{
  "head_dim": 128,
  "norm_place": "pre",
  "rope_fraction": 0.5,
  "init_std_up": 0.0249,
  "init_std_down": 0.0,
  "grad_clip": 0.5
}
Each number is 128 + 32 x the weight over its row's rms, rounded and kept within 0 to 255. Layers, rows and columns count from 0. Numbers have three digits each. The size before them is the row's rms in percent of the matrix's.

# layer 4 MLP down (transposed), 1024x256, rms 0.099, rows 286-392, columns 128-191
098:165105145097098111166173157131095145131152151185113100081114118164133136065122130057121128113128143121154126128148080090144151087151182105098133144084100111150160120097107090090165122099111159
096:099170157097133091112128146137130173167134143104150104111164098150077160114072128155131094153110125102123110104102138121145108128170187141099139059157112159185107125136181138126139113159092106
098:141048087144143119112079165097099132144126141126126130170089166086163140185053101070143125151118199175103107149162111161118093145136136156131119105155154118118102181145167083145077118082142144
102:154112111138087140122184150099116060090124139151122157118165171154057135148110114124100110146124134163085088147164108089087132097149156132108155174117142147131160149154131124107206092104113099
089:141163105157122120158124139113129139178069122094126147120145154119152126172161098141144123105102115163104080165085063102108090138104161110126099127140167109157118139126232178144144137109127080
098:123108163138171123113152147173116188171187079147074165110148154112107137091104118142142118093119153047155160099117117146163111087120115103149174118142151120211120111139172190133160154074126159
110:165171124095149193080089118154211136098154140139200087061150103169184150135133150160205074168112144093135107185065152109130134144107086173164122161149130108152102111146140133096146119149151089
106:164117103231109102112173169121212107078133122200122180134134186095115106113097102088143096127120108124153158128126058084120123138169165145183121103098146091167191085107137215151132110118114103
100:107150071127162130126144111150085126114136139142163108126137146151104115080140122149125093094061157159130145084152158104187131135165107094124140139132094100168122142148154165141121110070184129
093:109093132097136125100079181104122158141057084185117088124072090146109098113158131140098122140138114133111177068135139138193105144186183083123107104099164059125170091134068091125074166163074144
106:134211117123177079143171179151095168103132069159130105142138064193149127181119114129098174098171108080130137102185177093115126111112108125180103130174103133127156078152130105095108154137138132
101:110132090100131140162119134111123164166147135159085098117092113138121093132047142105116165143127118162157159089129141158105111086156178092119142185118136117137077163187135139158106117165091111
090:088146158103151136127187122067135138160156130124092140152095096172118110098136160082128109141168089161074078124075096114175118175150125118133114142124142168166134135071121122130111140140188099
099:143096156182129101112130162161093056150142154141145171084104125153163114123128145123055071149127120107114082138139144126138131145126131140115097132116132108217134106161197143194141162124145126
102:109152156180135131202162152134136158081165155121116179062141097129107146163126108132082121120146121083185096101078108137144181086150138162129174089150096116172108163112220072142168132106207139
103:134108138118138155114182101140061069133078126176133158180106117125144110157131065143110161145072140117112089157094162130170200106108143116143098128088177190132138156098147150111066125136087132
103:160119117135111201146195150091106112137127118136114134144095113142184161099112106049146109158142113199097152175125081103143103132154158159103169139126122167146104204057140123130123097145131151
096:158125156124061115095185188129179146180131107142128151085157114161124177097116155085145110109145128093076058104146156123142091117105081144110118118183101136162093181131099065154147212090132136
091:093176086109122149144159090119083196077131123103101159119164090129129065084166103136176125116121143108149079124103152164059102137060126142163185144171145166168156111188132109152061126164188064
114:081131000136170145113160147141117086131110128096084090162175152177124129168119161099164105092149153128090087124146148116106188066118169148106106132114161105136135147070162068090109110115126169
108:137038133130177185101096090099095179115203122160119124128104145144122133122139153135117150193191170081113097146135170060165163146169134088128161107123165107184138102111163145108052099142104179
101:152156135178114063100095097148151126082086106107150098115157104122056079133125116188203187101093118146132137078123125137144152115137222131111101157126105162145125179187092121155130129136099181
095:139107114092113120103158135141118088177083173158124112133130173187145085116165124197100122161146117107136099098102077234150106153120091120133135132159140111169126128058105125119189092101156088
092:109140163134116120086149109178111074099208133124092170163062147063078147151141152128097119154194173053131128126124126132138131099136146102164176109151156115103138115180141116156118124077163128
102:138138069133162144075165146114139150114195135189115105086123134059107125082150139137116124078112093142083154079155139145132118118106149135130137099151143122137169131185172175124118115162156116
090:101125190092079180138063141196099141126165148081128125161083139106154078103103138111100130135169108144094107109104113131114134116106100107129067122131144171157140162125051187207123148080077151
108:108109080170133122049102119133171118118182148127157194082126143122115094120110147129164166135102078065079131135131152081125128135140140147170071158081134117133109120123180159135172107128145117
093:186096160125101078143126131143167066136062115131184095163162109101146132101135068099127144159127110152117164153141173110122123136101180157117128151160182132151182120143211115110137132145127083
102:119145155075146144208113150123122129126210109169173133162110079126118090196127138167140165094133132166067133101204121173135121132145106165145065148131119149120166158048138044150071122148183150
102:100183125072128109134065135138126141167078144127052136133094147161115069117118155142114130134139127089154156192081139100155134134147110123146108090104089132097189086121233110105097124148098137
102:090163156097079156123120123117078127061162132134090073139111187145131054129161144091153123153153187157155107110091117109150140163120113178175109182167066094139141115165069117192127189117077166
095:126097162130100087139124119129146130145163155167095192094100161113126170152116121129075162121138130101066107123070122093068128136142123072137157098141130060188100121141214184159147154105088077
102:114163119115127196118152172097162145124177129128127144206132100087179089102132197152198076081090109084180052132114118105158099130164105124194131115149106110176089122104104132131142112159101143
105:120147129136183190096122125173071133190131130148117115143142119129110123078153130150136089116163135106118109106041136119153131105155099138127114118164066104087125121169130082142143150125121118
105:114144086111152139092150183099093123140147106121120118124170162122140102187128156078064158077108115125097144106118177144126110090194117102145090124134171178127133168115191131123117132059118120
103:155145127088107142121148173143050088108126116147110067112080138117102137133009079128139103118121098121114112049118085145160106150129114102107126111189077106096193138152208118123120133100057100
098:101122119100164109116190056157128089129087170127163115145069104140080067109113105179143095138131137142088115148061109135113114159155100127148134172059142173140188198112061158138190125115135126
097:143086103166135122112079154153148094150104128115135178208132111129114096118114131085144119139131119212063135166150131126103131169078143115100138170103089103147107127114157113140185167104124115
104:122108128112094061133117058145142171122147142146171109150128158073139096130071118173169222152151113116178090117153112201110156087161142168190109075155093119171097182187144146129097125137192164
097:179176119128122105119101056101146092149165221072151149148119123168146168160104162105139112141170085153120106102083160139157092148098130143145107126113117145123183123094024158162080086124105092
097:161084164090110145126112092109109096144130159127115117145165130121127115119175096184135144106143162103144151127112143121131112113124112135139064119094132135178159143000134142145127121186110197
090:066181096144110219173159140148193079114145144160094158187208121122085159115136122105173092128131138081100075133129131087150180173122148124088083107188166103154171073080150138162139143129118134
096:131129117130141123171124187152159132106142091149160131104179102120152146158169131141153128119136097126168111121202134143121162133145179152162148117183192134110092129094159172114057165145135075
108:132187144121157191142167125149160102139136113145142045107150084126134183121133102068058098093100115119103117108141133145142097102138137137144186177132143164072108158147150187144131104174140100
096:164061165102102117097122158161141158203099152104118107129102096208207093049113135182127125149143157071148125121113150160155166181100121132151117147102162097162102112089131104167139147131130067
108:153078177092068175170133148114096128154117137126128128119146135117116099106057105160179166090129142134149147086121116121155149147070169088093144054139108084081142102130144112145142072144095082
103:107103128122148111156120087136158130143144090055188095087091142150091098083111171072159120077091107087100089085144140137116148107128176074143078155144138142111167110095127097115109120129102140
102:160017131118116145153098138091151108132171144107137185174191095152118138142162173115122106152112144114112128109131125165078075132122116089166144109112132117140136134113164082119142131195123116
106:160119145135092090108118126055222099162173071143203103120145158116140120105097134158098122104140140118149088184129154172113146155132135121151116187104187133191127169084174152156068189108115149
095:175129160128196121139149118117116186150122103160077087128181066110153106105127171109141148144125111125064113159130123095144137146152105126151120118115140156126162172044000062132119106147145113
098:126097127133155072115198160126145131150125147118152160164187069147026097082140115133131162179136134124105114093110165097109137152115107146079102159162127111095171149074189054152116169090109110
100:101143095169093132193107195133116087093123119156153142167137203079114151179126085099181137178147194091130113158101119150101121137150093105167107160195116119138062206180096073150169095106147059
106:164174117107162168106087031162144142139121090119193119085091131105113055148165116165080113137106058095138145121156177092134127125155089145158121126127056091127178134093074176131115184163096116
096:103176128114106128150109171084149093158105133114190102061186161067118114126122130136167104174133159132144115171129119130172144109134169153146129126103164102138148065130173127179156130157186095
098:110130173140147214119102158130123179053202102110176064144126125138185091118150126075117110156185117109138075137124148167161153114188126153131138101135135114065131088100080105134111115167119077
103:104112146115137161143179182098144142172143111166145141129156150110105116109108114117142093148109147111047106172148149102133193106136170184163084097115140130144122106122157124150050175152161089
103:106123078118113071146166147135119095183120131157121131128172072089140101093119111141154160134053076190136125144132200130097173152145089149138154085169131134081192157114072097117104107169126135
093:130136120111136129132107031102105112146179121069138121124095139135133119120103123066133171143166117142105177097164151155165143176095132082077130104101138103157127105124000117168168115146076127
095:135075117127142152176146113109131145085153108141174133111136161154106060140163137122109152084102143142075139124134156162078191125169059184117118217152188093170057144074029119142171042146097107
088:150125133111099151140132136151120087107105154131120114114109174085140145155153109143146091150142163115143117120138087157149172156142116118174179150128144214092174134113034146087120151116102117
100:147125100097178202130116121165097083126176128129152143100118125117112111091113105059132096134141095073159054131127098181102166118114192112101131106147135138128158157188136128141105123159099084
097:129044121164128147149154155149171186137171147097135220132178142109102142146107113143059118153118092111109081095123146080157198127146124135107116095148137143134166179047152079141110163112167088
107:121112074124070115169111083148125155136092116119131152116135177130162129145085125135116055122149113140137162158100121129158157073127115196137145117122164188129113171159211062142070106168142038
104:101135112133122179134159121176098149148094093116144181127156089152098120129130132122166136107100101108173140179119111152127098161103168117100187139119156154109115200103171084132137150138127122
103:112096149124132058091161126163117130111095131098098107143096136130151092113171123166108119189160147072067126133105094104097072177120144069056171098150090090169124113111100119137115145112042052
098:132103106130062092112132152154148116136153199144148105109140109174150101122157115131129173099119180131081074129118138110134117147107122137127131139117157116161134144117131148091075156155098118
109:105188085087138137124171180152151126118101091122121154146118137142017154221157190137156149127098098179157117150115117148146087133089141128136089167176162097118129120155158148103097121146119111
100:058204124160157072129163118138112130141156183085120147117139073101079141173106158117099146122096137097110159148141147176142104141057172120121177160158131114121131165124133104114067092132155182
102:096181092122122165076073129148147074159140111115155185203160139143102151131144131127177122164113168100084062094122208073202136168113120092149098084133164122126174087110156031211111125134146181
097:091156142059152125117067102128164114156176141119146194135105145101063104127133125144115172154136156123114120152108191146131174111104146086138160104135154114115139094119145146126208114119137072
105:193199110133122091100099164101162144173086119124082091166155138080127188140093096166140142125118089157135143165092180192102103190160077069091118104176111164159099114129194118110145117123103168
104:092147167059170127145111078133109154122150175070181102084073161106149131180075122149119143178114109139102112124139175088077091133158158155135139069224130185095149165111095127139131157084094166
096:116034155133141165096100169138122127124167128122153155112082102140130135088155060064137132149121130103151081136096119101115128085135088099127146129120164112112109120156146190140127122085117119
107:141133117055162161168095149103155068148095099159078068147065164095098155148167118172161135144092098121112092114163082163131131124147114035126101105159167132081136086121176067114156138123135127
104:056172131107114113115087169133176147108130138088097163082103121101114085130142114105100154117167125097127096069118107123104090088154155154141102151087142074183114131097146082117139156135081111
096:137110169122144093132127113130158138094119094110136149119127107128126135150157086129112188113122086222095118137136132113103111097156149105090076150142097131188176121101063128079215158091079154
092:127114148139132065152148157142109143082145122100141144124055199104159119140114176129116164152126109127119122124135142116189166154103159092137189058175171157103157170082126183094141143155075145
083:128074113134143159168147125083125033120124095114139180140061124167120184175136095102155156123144141066145184105164122103154126130137098122075129137083151124100116186116000132108115089111080140
102:165166158110147106131141138130140160122204179135105150173114094074201166140147099133104157176086098141074103119145147181113143141105106209137147169160117137143167148168123145148132123131052189
095:215074091119094130158102120136165020109086140115120151092074166140159089115174123124115146124141171102125121147123101128172147121177084136128120116142108078139159160158143058119150099084114109
095:207043157138166126119084119045119068079163140111123131166056142094136097159104174197198120088131103104081116140134183153038091115147124163127141148136159115130108156104044156111118164127111125
099:162123070167134125105146140108097117175045048088112149102105112173146092165133164123149165127113161093108151088084117122127126091091120095183111124119130121123169103148178154169136134073091115
106:094099064104095134084090125172167102064109142084074105113138105147084220191053151152111141154145137162167161129085173135139136147129096130164096128129127153132175143183131124116123128137135142
105:097130163128134112125183060127106162142103213111126119091115039155124123109134167152094074129098155104145124138162109165156110125174188114132101125120103139119118129074088092109093169141133125
108:097091120113070166134100139151071155153108065115143131187077098167149136140112138103070130109105128156125111095123161151081163142143148145143129093126118151112106122112142128123115110159113034
095:109152110088172133090148130150108130089140153109118169140104155120110068105172195152160118153140089167129131140130165159157152096113091135133145102192152108116098144151100141139144105160115194
099:150133113080121111126170148107199075191128177177147136198084185087081130105184103140104143173145117146126072159116130122126120139131156110113069081179129162133107082149184102121175199126149113
103:106136088119117100106157165141076172125205134190127068090110188088150123133176111158161126136152132083155166125118171139082163144107200181133056149134139127125095174150123107146072174165148161
092:132158136141091159157126153143099123130145109124150117108105101131114134183159108150123165075122113151123115146158068105170128096123106152109158135076132158106157113128042128098121120133139140
100:114120121111201143151121094168110121214080072134148117118117121137145146042130172132097158106104148184129096188127107122124090145196108136089150129132139121129161077135161143105137071163129124
099:183135092095199095092048096114139144133084106147157163117143140167132117122108117152171137115084139151108139129124181139111171144118081175106140169130163141033148179166141105115171100161113203
101:148086126116077127109075125101144103087096138114157123141125116132119199155196172126099130183117127121112130096169155057155102135083155162099145145134149128137153105142004137173109195110104163
107:110088097115132093136098127138083173071105165129085103184091130142167112083114058117120173105095110122069138140166083141128094128142130099161118119131182118115087155099139129151147158099146109
104:073192116201079149121149130088138144124141159123200155144154101110122090172109087137127116135114165148151119072154070130190071133161191115085153080104086154191101137098147175129156201115123090
096:111182190087116079115203138058150172116131160091146094155148172123079097129144139113143140138082122110165181105126123091132101063166120084197099150183099150104134172146079123155109091169149103
102:166127132118104135122128213135130134150122180158118106127144116169166181147100154129050097131155146085189134120146172147118146156084146135141039161148107124141151151123197144157140157174127126
112:224142090084154109119168063121171099129115203125115180132117135133131057128092127162082143130150164139162153091126141198156163110147171106120203153156146094096113105114154180182103021096137142
103:163135107093101131111131183124082163151124155095104168081135098143128119112149176193118132176140134099088103076093151090151129141155173170176141169096111107181118134110135148182140181100135108
114:127129127186086091138121148138124086111125162190163123096166078112126123106205139112175092126092151121181078131090125141170072147087110103108135186112060193153147149179203121114177114169110192
108:076154147093211103108125146054166117099117133225128083098115099132067152151122087146161099116144108100113165107100135120101158110248108078122118136156143110132168091117121140147144135154091169
082:101141141144109126174110122158149070156111164145168140151168148095104136151123156104109141182154146177111128132168069086123176130110186123125115126116147126118113065107181084122166135088136129
098:165168075120149175120172118153105084143123151122114105130137167117093140114170154099151111154093099132083168121126124119138137172159146112090161144156137121058111060151000131143152151096076173
093:128120132116093182126192105162119019157168109190104181125120097109089152146159081153080165150131185140106134110096118130141193166105104125120111155150091125076092093101089104140107094125138121
103:146110099088098101174115094121116151090103094137138175140070110104086057125117095167166174086175176126169158060105168117162119105129118137142112157148094130084137177143092140133075155070127138
098:159062156188123097103105135133147179131124113121122113079182118097189156123122065142119072191150137114135180105105122155158048104090163138141123129129036141095100206144128106108126078091160085
101:162156095169129152082160127120106111144125112158096192088124113134105098141145139115155114119121129159110148098136167040183145094137119137100103126111106133152088155128083158114094099167137162
104:119082142087113089116097122149071167081137106134138117140110143168129138083145118142113138124151156190085130121171158039114157213180174126146083131102143091081118128138122152100135072111033144
# layer 4 MLP up, 1024x256, rms 0.101, rows 287-393, columns 128-191
098:129082074136139147061184109157120111159141168119175131126150099121172129132090090168132098061144135086148132171168119156117158172091172133103111128159140106151142097156134043098136077132144159
086:109102080123128095063063204125119127205136132170093185135072146079126113123170064110127067130138153184175136155132132111187110105133081128172166168115166114067117122107159082078140084169127064
098:089080166165127187150210133151136143192142081111159123031179124165088138127192124153133122159117147136112110118157038153064191136113119149109082118105126115175182126095170105121111152161136104
093:134195162102100152097099175158098151125123142144161093079093120128120096107126177075104158151146043121100133161095117114170117113122155132144093189108136152159126174058189108160120150162148046
095:114137124141127090134107169113170149103135174127107154110186092094107056135198151110131131090102109187150154099125084134139065109104161093129096144129155131121124155112124147155129182139165115
108:138088153132188151131147133194135146156082086084167110087151134143114097142152159163135139166149189083118126159147144082187152114136138139145137132088171179156078181102085143118125100115071165
095:103057146159122133136148183146098097124098088114138160164126136109126167174125124165159101113124118166160151082165117117167098151175152148107091112151115064141089179148131131128167104111144130
104:157132171146192152161098163117117153104125116113131143166110164040089122075145126138107213075123133109162151080118169157117119185158150143149138153058146065179104102142106165142143105133136158
094:104179098115104145123133075147154103193152150129077112140119148142129114065176144136082089146114128100119068138135171162095141113185120182068162128119143145170130160108123134118133159169192135
106:134166154149162104119206125090153096153110137123110061075156120112112085079132152099172162066118114093101175134117145131077134145122121174139125140148149109081146199086141147163092130085181146
095:113138114152128058143125115210136090176151099134148096177145139100180069072149114112142128117169092127121106149134127146151147075177137151115135131096140123158170077146084134192154173120165070
083:065120140071120148104111140130118130084145116151176115134164186083148140148089084203143147127180120118120100128107107147138142085152138165118130109161106134123112159144186121134094146159180127
099:134236066147119122146129160117123198136168060117141084080162084124137060142154135129154067155129078134123107105138139074146149104124101091150134092069134082105105104106127123163113057067136121
101:114151176197168166119120147112149129163141147097092130114174141151154138110139100189096098090108167130107154165120119109115160143132112133125152113084124128038069102168143121084128138068109046
098:131162080150153160136109138162123139085089105046143111135091144207142092092162124102076134103125134135125141134101114120167121177120066141140168070063129158155134163098110099141091101130116122
114:142131124086130130145157150099155121088171170116047112144068149191101030136132098103194141167076136108124106111114111099169128205106140145109118124143110149163118139119164136093142099112158133
099:044084126110114137172163098178121163142120169098195168095123119131167127146064173081112089139041096135099151122129128083119110137115104133116130152113136195129115157124148191140149118149123135
097:098104125137103122183122160129094182171191092117149078070125084151154165099105167117165129099128144093170127156180097109188110116087095142092117084111150102103113110146053187196116048139151167
122:090090111137180089121132139097076112209098174166120125094094100115133117209143144129156180124164124175058137073142135171125131151100152199156165121155163148123104081090153085110153105148109151
105:093124103093129123130123136175119164149100187138106146123102098150097126138172151149142164096140044132139164129160084137119091149138115145119173144104179143110121163138120138119073128155139155
106:085139134174092106110064101159095118153085110163165077112095140122140127115135097187122172151161076151132183107120150193153189121131180113102036112149112145106135110149154192077118144146160139
104:132109114107100123167103114082176066080147122124075142155121152149144129086104144154155146164140171113113069113076110138191108183121119188138135117142161137119074122093060174137188151083121115
087:062119150076149072134154102195108101139114102141062157157123141141137080147134191079104166151133105084187112126145139203155167137072034105118191139167128152091100040193113133163124080131159120
101:129122137170131108132133165091126169144122199142089151073172141103170150123154201092122148070133123120177123127085164166107136082102106086092135124115112152132177178168137115163134107145171154
093:108173101142159139129093135123080129123120106173093144133084136105123095122200156090114161161100127081081150150124140113172144128118142124134102093149140084128115087115106191179110085164115103
108:061155106111142106131105163099136150113101065118104084131112100080099098126149102156164145194115122107141191169151123140144135180093102091127098174101182150110072124104080175107191119113073118
094:116163189171131120087146083154093158195054119070112119163142087091138133093108095136167107139130121184133139104138190112123147101151095091133121104091106129156160142073106124148131154136207144
117:210123115141113167128178166164149131110167122124161151129120176142088135169132116112130112134114117091005169096117147100122116101121157154152094089123091138119119089104088157112133192121179146
096:133145111148132117090146143161089124119041146173116083111140113105163141119144110123042131122130060085122135168160084131140140123097073171150140171156148137119083190158124126180122126153116087
101:086054148161117152148169140171104071063081100123165083158079127118163165103124127095122124171125085167162137059168137146133178056152113163158107169132094063119101126105143118177085091072091114
090:115125194121139130122100129191150071177081145120132159120129071194112124170142131136108124116119111147101148151098046115062113049125158092125073141123100122160142117086194112062172132139105144
101:090160134092088136133130093078064100162101084169174160150161183146152156147136109128139142075171110162086147093127129199150119112107124156156102182079133054101118148173109145123106123123190131
104:141138056177134088122112118139115162152134086096236173130086119191207091108137127127128145053174154138117068120143166111149112111118152112144118145158129062159133108132077133126193119142137161
110:136108157126144178141215097132087134175153114088125108152143110127154153159125120127046135076171171089144192137124140085126148088102116136140151112070197080076100146138120125117180092079132139
095:115135145110085157141112145142108096115096140081117113111123158133136145099094106161101080176139117108190134149100117144143117127180163172210174110138140122093109124116127129130159170081164152
104:130111102140133241113158107169101150181183168081121057157087041083141123121125098134129110131110116127118122122148130128097154108121146161144067194124135145130103092118162146105200094219105131
101:157113147129144168118117124156141144215056143115027078120106083141110136137144157103130128093141087152117098082106147178072119155109073111115165129145115149144101147115134135100139151084155154
110:095128101158140109090115181108124196135134087106164123101091179183176114178129156171076141119146099144135139083060139155118099119158095145100048084142094103080096085167114138133102128200161106
091:173135118130115106161171088140132132151139132115142093147124182136105080106103160101131144128177081190134152138070142109178187136082152138117118153176087130151157139112115159124091102140114163
099:184198087138141097104091166144124094142081183120088165138102153087168118092151067163096140130088121144123147124155104207172135108122105128135076195130141134106088163040128143091144096140084137
095:106139121147118096099148129116093143178113152157114145093052129150165137134145216102197102108081083120163173128119143165148112073094124134160174122059095128117096111084082157086089138100158096
096:049160143181097148185125176110149029114095100152123127164141147131124110121093115130128123148149147084131164099145162106142119125100118105092107127142091134137148122101114162102144115152140110
114:140080124101132127112147127037119074137105119190121087086137139047140148184167135120070150142136071103089133180091108125150132136119079155158164153153126128187104116123102109123200161150155107
101:104135094109127143121139188138162079165118141082140126130106143117148120090135155219145101107114135108131123147132127110130142148129134141143072115137162098123060127101067182111138120164106095
109:120108150124161152173121124098090127185106097147170160158124096154122109194104140121074099111145090186136085149154123082142163099130106142126094118137073164098143149139137094153122120149079131
099:154183105115110112129097071128064096161126090125146187098144132104135143116131147127112102113113135122108147122150040141114133137193126125172130163156069157119175133110139109102104131128110156
094:164088182104173141139115162083172096058141157151105143173109132157185121094099074166097127140128133160165107127127120124101113099122100147168137137087087087124088145129120148080154156157118106
099:160137108157113099147116105150134151144112093079106087198158128074142133134085134106157088173082092161159144138131160107154155115181192145141106115119135098040119135118147175125122122111123139
088:139121126106117134140172115064120138066164171137150102121133126059189173148087101193180085106118134127108103097159168153047133157131113122145069146160172106119120143145157128119076136065148109
093:122127124161152102133141136142144125124114165154144162120090179121072145064134101138122192099130178075190134107109125093152080088062102096090122151128146095106127148200177091139125112076146196
103:104151119153139081164134143092132089217110091189177145106126118129107123047119122096108087128101114127094115153122154124176096166077096093160135144140119117121120170148097091121122126122173159
109:170150187154139151126095110156137113132113167151149200163171102141105176102140108146160145122143152130087103082180146149094098186124142180111123162140174114075081184120105171147082047126116150
106:165172137120143105090145094091157144169112149137167136139119087140142143178157179106108145155162052113114140144112149105095097118114135134189146184086112158111080094130096081054120157136119086
111:141162153141121139104141086152063080144106084079151167129150202151142160114178080101099122131135143121185138083078079129162104169106134098180119145082098155109143129142136079141115124102136113
100:132132170101143171162096084068111148141117089162110092152105131121134143107137095207139121126095116130076127167086112177164123133119173110144122177121125085142128113168115104104118138143134115
108:113168105150119116074126136129128130164115087047114145105117112132141075140148070115080097096143120181142116138169152139100165121114101110112109148155144085165135133127125142150167117158164089
089:147192121115092145070114135145138099112126163104089116175153153146081110125174138156099164085136135108046145125118092148155143139182096114167169117126142116097103137111121099196108165176146141
085:125164130124114154117189132147135176162158146094160041106116138097182132164084103178101093151180097157096157122122139152158119116097053169140108101114072157125132139144132149191067112104080107
089:137119115178115082125138122117119140138122101091088140147121056152106077129173140148114139197117109176135149089069170175102123076108143139108144139158128101128082111069189149130136146112169188
100:162178139159115088144158100119107108119114143136117182189154134160092089096097127116146114128154088094153110118140133166143118124133180129154109163147154085149089099123226157111112087132117156
096:136121118122132037117166144098141183217192156115155124082126192148179121107148170119116127115125134078126107113153122120134127104130101125112145170136133154065051145182155145075098156117103119
094:124156122120106174121118077177082191144131066150130125154117149206071097129131115149090086101127101126131152154148078106116117131103074170135147102096115148110136118106153109085162096223123154
106:121082100084129130148123090105134126131143089157109100129144079136070150137152178069142146138109114135146117106136114137177183131166158139116127099058060132121147128091117133088102200126102139
092:122148130200121124114148211112148134108123071116170036122151159115168125152134096121113108143125115147120094139154015187104171150126120097106157185142178107180136125163140128192157069129112160
098:216178166102089146156158156161137106119127095138138130121165152129164099121110132157128081165167116084107130099160156090128189170155099102101104111142139126162081157130113195082097141116125138
104:145056157178148168124138110095087143149154144094132171115102170129086180134131206177095183104127140160139094114207079145100106124133091145094120131152165203198164148121235159095154170149162178
106:158078177140123108170131118171200106105115107086122110116129157081109097109081205069144114136094141118171080187164129122191111200164186084139200176093139214051145185109116130097151164178102149
096:085157168172150101160156088088145182117114052140082108132135183190120104165093114068117118143129136177160157089129174095143141141094161142082112174100141148176057119101190106156121117107094115
097:123141115109135163114112123134184132184126099130164126103075115117137088126100167154063119133160101138119094123065172178179125126112078111064191139119136117153150140136109126101153077055149110
104:118118100129141171150140132165134131147125043086149076111113080112069150146134087174162125103100131123182148178104107168127208204144102112133098159135134150129104127142151151126100148116076154
107:126136186137155100097097049112075143173113108087060091103133162130112118179161095103158083101109194126114101093132083154138134163045110131133122122088098137083079137107117164128149077177125119
100:108134143122161184198118096161107105069152100073148119107158119110111202102084148121112109096098176106111158136102119102094162182071051096146152159148155138164097107135188143129139174110124122
120:128136175160117149172140133065154130128172140111099104171079149064109138179112135166100176108107158137099120145113132124152113125105156055160079171151185106123099091094144144120138160105118125
090:154189124088181160147110137173114234169113109144158123164122148059152115113120175152162084154112136099168147140099109122115176143134177138103082123122183202127123113181156112189139124118120155
094:049101163071192106207177166126110119127104155089197148113176113144153134130135142124162085108140093113121093104122120131144179072095088110105121131115163204141098123111103166137124131133099151
090:141118136191139124119145145193141116139154148178104116153148162146079102090120127117126192166146134155042120170116098145129120122147173113063157103113101093104107153117118113095180141089051099
083:121255155115128083073142108095124187137102108153128062106129106125099100085122146116129128160184130121179123139120130126121139160087177086099147138129142070120092065098174109130113120105152132
099:210134109198178171064126053099109102078130080140149135108161118153099106128084137144105142139125105096138154057151104111085065142115186167108080072123149163167110125188185098137112122132165101
089:128109097141087108116086126085122137124106168127110099122094172094142088126106107174171172177123112072115157135164103098145125110126185117172103119119196061119114107120092159085078160034204063
083:139135138116164114155061131108125136160159200139087113167058174129149157132130180143146116065127122129162154115127138172069131117177052178119176098151183117197132136135151091130110175125080121
101:097194060122155165161110091132094107189139131159161081137205132119188120148107141124145152122107132142120113164115077141112175128079118134154110113125125065145100143124131101093109133099204103
101:189101048073162083128121113089095160111095165112114111161126185149087165138108152152147114039124163139124103103115093115103133111147083111120097131126129150071122171101086125084126111202139163
115:140111137113136115124104136154135132088126116183067117066055119149114147131092116185113097148160123101155113193121123111167107146075113168083124136063184133131143134094131101122124116140166181
110:149161118134121147119147117152137086135128130168127135192160162147135135154123119119138125130152141108150089121162152171126118119146137140196178067105128146144078094164094222120110100131159221
090:154074125143200152134110160108112103098136113148169147130130136136059194172061156097133100081127115078129172160169107166113091060154121186146083120098094185083127108111198178229105114094195140
096:166175127121162167045158118179090119175144171132149136150164136091158110131132093156090101150116181135130079095076128117091120136199176084153107155115074169160163097122196111136116163132111140
104:134123153195134094164124115128153210146153181125144073090102187116167118067138072215067162061112135076130189158136103216161093094168194071098140137143143157162139123100115138113143112137120107
096:161188232124127158111094146169101117159090157162168103110151213109105147166112126195081141118128152149078128131148102124119145130123215132168138141179135108127099089153126097122150077185123100
095:185112117162131147131133112112116172189094121138117125138093107091099154155158113125128103063131109129130140133119170072136096141105129170112150173120136145073116174090128154137141144100143123
099:168118095180117151127117093139088091115159145095152114109098096109126127172164119129162080125087123193128198148136093191115109083149149131226114075081193167153129122106139116173118167162139055
087:167104141188133146141163164105085193132146141128093085156072078161150106037139140133129117132100149154152055136100125072104139104125135082156146137098129127136083148129132145107172092198136102
117:111108120138120108171129149179146113066119096135119140162143149105132091103117115127147124090093117125099175148122070159123149160131135079136132127123111131130136120178133125137134168200048141
102:132061139089124127174093158034108055152129085134138128165161019159115130133138140124131128099161073179132148024112096122147142121144134154168141094142113167135046201118142106150117154110142167
092:076085188173182118131152099118116089136105126175091102107176074090208113106137116087130115118096101120143138106166123137126098180117205120151188089149147123176144187148129125119093118054161167
099:097115136087098131178157145135081149154099137119114179070168150132173168123152101129132188126164133133167167069131149154133156135151063105137150147161211110099122154156145173131179165142144138
125:122132121181133144151091096068131062127132158112137127106142126107125158132101138130119140141118111173161141119154098076178191090120158195156112195132127136167113162130113121089069087151116120
108:129117157103160079093077108182104130149110145193145141111169119163135123120152160117109092116182153102155121143120067167185117114079130160168073158154118137116161080081104185004098104087145128
109:085167077140156148214127154103150122138171132139166148159139090129121104186102157132147113134128122134134124136095111160170142155148138130140134158089126111186143141142147091136175030101101163
102:066167075095200157177108138161111140082103148157131124157096089141137151095084095161127167130102140088134214172139095112166099141129136092123166153149118105129132118147101142102144143126180108
085:094173141148173109162133050110123175152163103094146117139139142137143105186184132083153107080080123133173235149169110165182132134122120136112164154097149135066100180121122164166159145090135143
093:112199095149177158173162096104120071102155145114179110157136102129149140117151132106120141133107113084120124166099149128159128134108158197113073148065141114153137097059147146133105191164131137
090:100164115053112124104147175092177083173134183151063140129115127166165099120168147162113124150143088080170096126154131164127144139120119174076107096177113087177139135137160184153146102185158086
109:127125141104150130135099148171110141172118115031107063107073167054060126150155136144135091118134151110120162063121117169127140117051139161111102106094122123108155118089127157131130115147151145
105:117090088139128105113122086067123173114122131115082121038108139079171132114109153220081138154153106084108142154110118138096129146113126106111086127093109142106147132100167147117152086150190139
101:112169118132108115132216107082097146056195148108135122148144125176083153105183121165218136110147091072115117182130104146166129124164127097136168135141142105143151151139167101114105135132093118
110:162150148118137091135154151104161110125132106099168133138101142127164127118109121111127087143117182097109104117119129120094149143103162147137133151150162209115133121146228138067166122120087156
097:148113069151134179130173128141145118132116154142083092158100139150148123099133123088214146177109156122128147197183142160208167191131196107113137101186129130103174187085149110114119109125077129